config = dict(
    num_hidden_layers=9,
    hidden_size=256,
    num_attention_heads=2,
    num_key_value_heads=2,
    head_dim=128,
    intermediate_size=768,
    vocab_size=1024,
    hidden_act='tanh_gelu',
    norm='layernorm',
    norm_place='pre',
    norm_eps=1e-05,
    positions='learned',
    qk_norm=False,
    attn_scale=0.0884,
    bias='all',
    tie_word_embeddings=True,
    parallel_block=False,
    extras=['capped logits'],
    init='normal',
    init_std_qkv=0.0207,
    init_std_o=0.00487,
    init_std_up=0.0207,
    init_std_down=0.00487,
    optimizer='adamw',
    learning_rate=0.00135,
    beta1=0.95,
    beta2=0.95,
    weight_decay=0.2,
    lr_head=0.0087,
    warmup_steps=457,
    schedule='wsd',
    decay_fraction=0.895,
    decay_shape='linear',
    final_lr_fraction=0.0,
    batch_tokens=[32768, 65536, 131072],
    max_seq_len=384,
    doc_mask=True,
    train_tokens=265000000,
    max_steps=3897,
    dataset='wikipedia_en',
)
Each number is 500 + 40 x the weight over its row's rms, rounded and kept within 0 to 999. Layers, rows and columns count from 0. Numbers have three digits each. The size before them is the row's rms in percent of the matrix's.

# layer 6 attention query, 256x256, rms 0.071, rows 105-115, columns 128-255
128:536520458519488542488479493485483473491496499528483523504540530513465534489451550547497493462474542504475496548510398506494542489500466537495485481506482541468508554495542475537514427558486510492473445475449511465553480449524468485502509544506532416452526516506543548472413566529551508512433447471492480428493405472470523490615479495481444533492573536521457493570488576438568482503511
130:487423459516475513484503514544511578548456473529479510523528508469407429549484494508480480460513501456454529527514561466509575502610526510521596540523455562552533505482587454538454431498571531490547516453472535549494488549468446470501518480520515560488467541507509508510518493503489564520536518462490475486546537488460562517513533504477506523500523515537488499480377584485482510508480
119:478483525434547450507523471463472534462513516459488520591492549494472511555587425428445472401521439427443499497512549429608480485481446566505475492504454491538497529543504524509489455468409542552526527561530515519472544422505422511494472505515504548485510493533539518503450498527476452496567507473487528538508512538540484485411454478540482463536452470467510583428526525481487553452455
122:556408521483528467575400512573561505540548526482550501497445465536520547498507552588480548512504493618566474477478541532406500475454521526523531473515500505534538571484498515484463504535511498433503469513460481510498496483518496496511517559571504464580542475504429484455536484477529471499456454492462514445473537540427502542539558556473469499480543545505445529573459547581497503458495
136:555514468525466460527532534488483454570533518491433483576437496462503461477589473478505517474474456512484513485486489484457492467428464421519515520552488507478398493476509503498499525541590565475521485478474511487531511474491535547472479515438496510559443466491516491493548547470523545490507555496521428435546541489505522445480510485525451538521496524564488516536524495455614500540516
136:462505523497545475469538436538506502467438552543528532488483499506489495535448512502442473517467478485486485521501560451535401487487568514476564488483516495514563467437524463477485503454468393497584493501527591497451526524502405479450469498576519477522502463520540496451483418519476481459480519529501511519522464524565496561533482504513455461485376550582506478439547505556509438467537
117:509494501503564426507490520479548459529581458512461487600470499480448449457543461555483573439524544516505500482509416532508505473530464511454461501458417510511465576472477523497463505526523541528570456501478488524531459466506515549549510506445498535438532507513547488536514536523500518506551504562417463457563563457474410475422582529503504505582473491508457496551504438477553511436484
125:497483531539489525482486457485461535518569490539473550564464479505591373547522464523486470495463503469549524513500541583510436473535443483433458478510565512472531479491577488422545560442440552470540474496546508548523533456492486532500450463495444500405453468469523525498507530537493456522502517516471470492547462476563558501460568425540523475519469546538455493455529434555578463480489
124:516566513379461457538497533452504484569529516477480493520506444412430509504590524455490513487513482519472496469492472498560494465455443463533490553493519475563378471519552538550460543486560487542478490506527471464459465421472507537478550524405448508560500487505529432526612538464487563518517495517480454465494568510500466450477564461485494516577473500496483510455575445500527556505497
126:517537463517444569459535457503472464460488494539452491438558511533514546462546521460535531524468584479527461445507442514527502474552456444506381506477610527443464460503531524503538551514499440498466468516501537506509500501466550544506473473455507487448473488469527495518482530528486532529510481529472475450481453483488483465562437344454481519510528510425534550524589459491529433544546
121:520452517512487517531443521446444441497571462483533541538495485480507481521556450543476531471536462533504498504515523511561473499448405546500477461455511507553497505514510527519519458421541437432496460480540513536487512412502457401474530538531558525526599493504543510482480518511474434519563497513472571407478469522508451522479577509495438470522551490496488481515542503513538570456498
# layer 6 attention key, 256x256, rms 0.0663, rows 105-115, columns 128-255
122:563470475496509544484450533496471490517494500507472510504489470531485467550497502460528502508527528442475497499492510499451600489548471515425437481492486444518551559525542493546612484527524481479503491490478555495528543502473483474506512459507541482486462514418538502425465485543541548531416526437516489387496542486557560433537487558499470519465485521504425472490534509431507468522503
127:484506538454578494552526523469480535517493508516538535567478487474447524544582500502456451464460526462482544504485464555577584515506540475509510473558533477561538533488528497514557492487563421513569506493504480526587529470428454516578507426485493550447513430529437445540520514479543537568508503465551387464461510495482613507464512528528469549521517529468519547411383504460441444502534
107:461594539431525420527520485485519498465537536468503528524491529520481539572437447542516472526429435529442529545593526451550470492453518509529434506513438481502509497579458540569486512431475460524505534509509512489474561485461461509525503510522526510479514501524512549554519506546501445520498492508467538550494488521509422550490532480484481464508486459490524546508546487443496491512444
120:551444469457491541504437545520470491483467519564528482433511472514551517465453545454481510477481439550578467508499515493466482469464472523500529510530538498506464415442524474461477447534507480494522608450510464473503497479513499502502414510548553514517551458514538483404512445493508531510542455515470540493467537602459574494480543492488541547537504525508509531518515592507476447496512
129:553462508511461481512464500510472497568516498491476524454507451494538482541562514437495413448495477521524514497516399530498505523471449495451516502472530510417461523481535482513584541550568528549497525440469542523427515492441514499494407573374463560521455559542512556549562465482520501461500536467493502474472493550491565414431465472507490525496492512435460553491510539483583496497490
121:410560552476541435499506536520503484524468523529477474521492507484508546481458457513502525450472528429463500522443599519508479493487486525499498433483565551532565471526506497465515493488477436497551472638565503416539528488540538516470504435547490423536527390480546506421465467495537468526517508468416452513540400551532516538561485477538480488432483527564519516496525471507536531486547
116:519503500528522500528532517434467511492581516550483504489551569536517499521528483525527505402520479519493484548561508465507525485588453526487515522441463499527461513486539488439466564507523464439549515472507485508496468485477491441535482543464437520465524498522537470557513523524502544467517461543490500487459531515445601436446481513539559541550504482504455492517607495488475500532560
131:444542523534470494502483490513428517512563486587491530509521501470522479518500569477494484520461503496508496515527529508476379543485428420493476590526576554494552567477507520446532504531444518425545525584539477489511483475435551497469389519443462556564512540564483570560520552418460436442461522524485488493440507527496540497440486451557467473512465494455423541493466473473544491531530
120:559412565458530465518527510515510514523521517475481503464555441446531531581531516556467476427524474563509456532614444426533471510490478501536482430505479512505391446488468570477504523472569540467482508410449495516455450493521486502513475586454465544470493595583541470572518462493516529451484542516509508460540450511505524501472496428497512492546504483487508527489573519512498528533446
135:524555506480439514403531463532495540463524509543475511506518562516452460459558542506481503494516602465481500479533456496527526505511473468490438488464505493474457557545516526437550507577436517490491447495408537493522514484497477485483553486470515521490462595489447489558471608574510467494470520520515515480502580454584441496530462463476475518510514521516485493471538433525508522514502
112:493477487498526454532501516489425485480504559533545477491532477445520520547437491470469549490538465478502513533547557492538507442473470548503460458480508454503474519540536501523490475418467493435518501555572503389514561429440495488486481527561538533519537476510526478475527527524538479488500481532551513408493526535502579529491498556556527536477527497487496490449573503486536514553496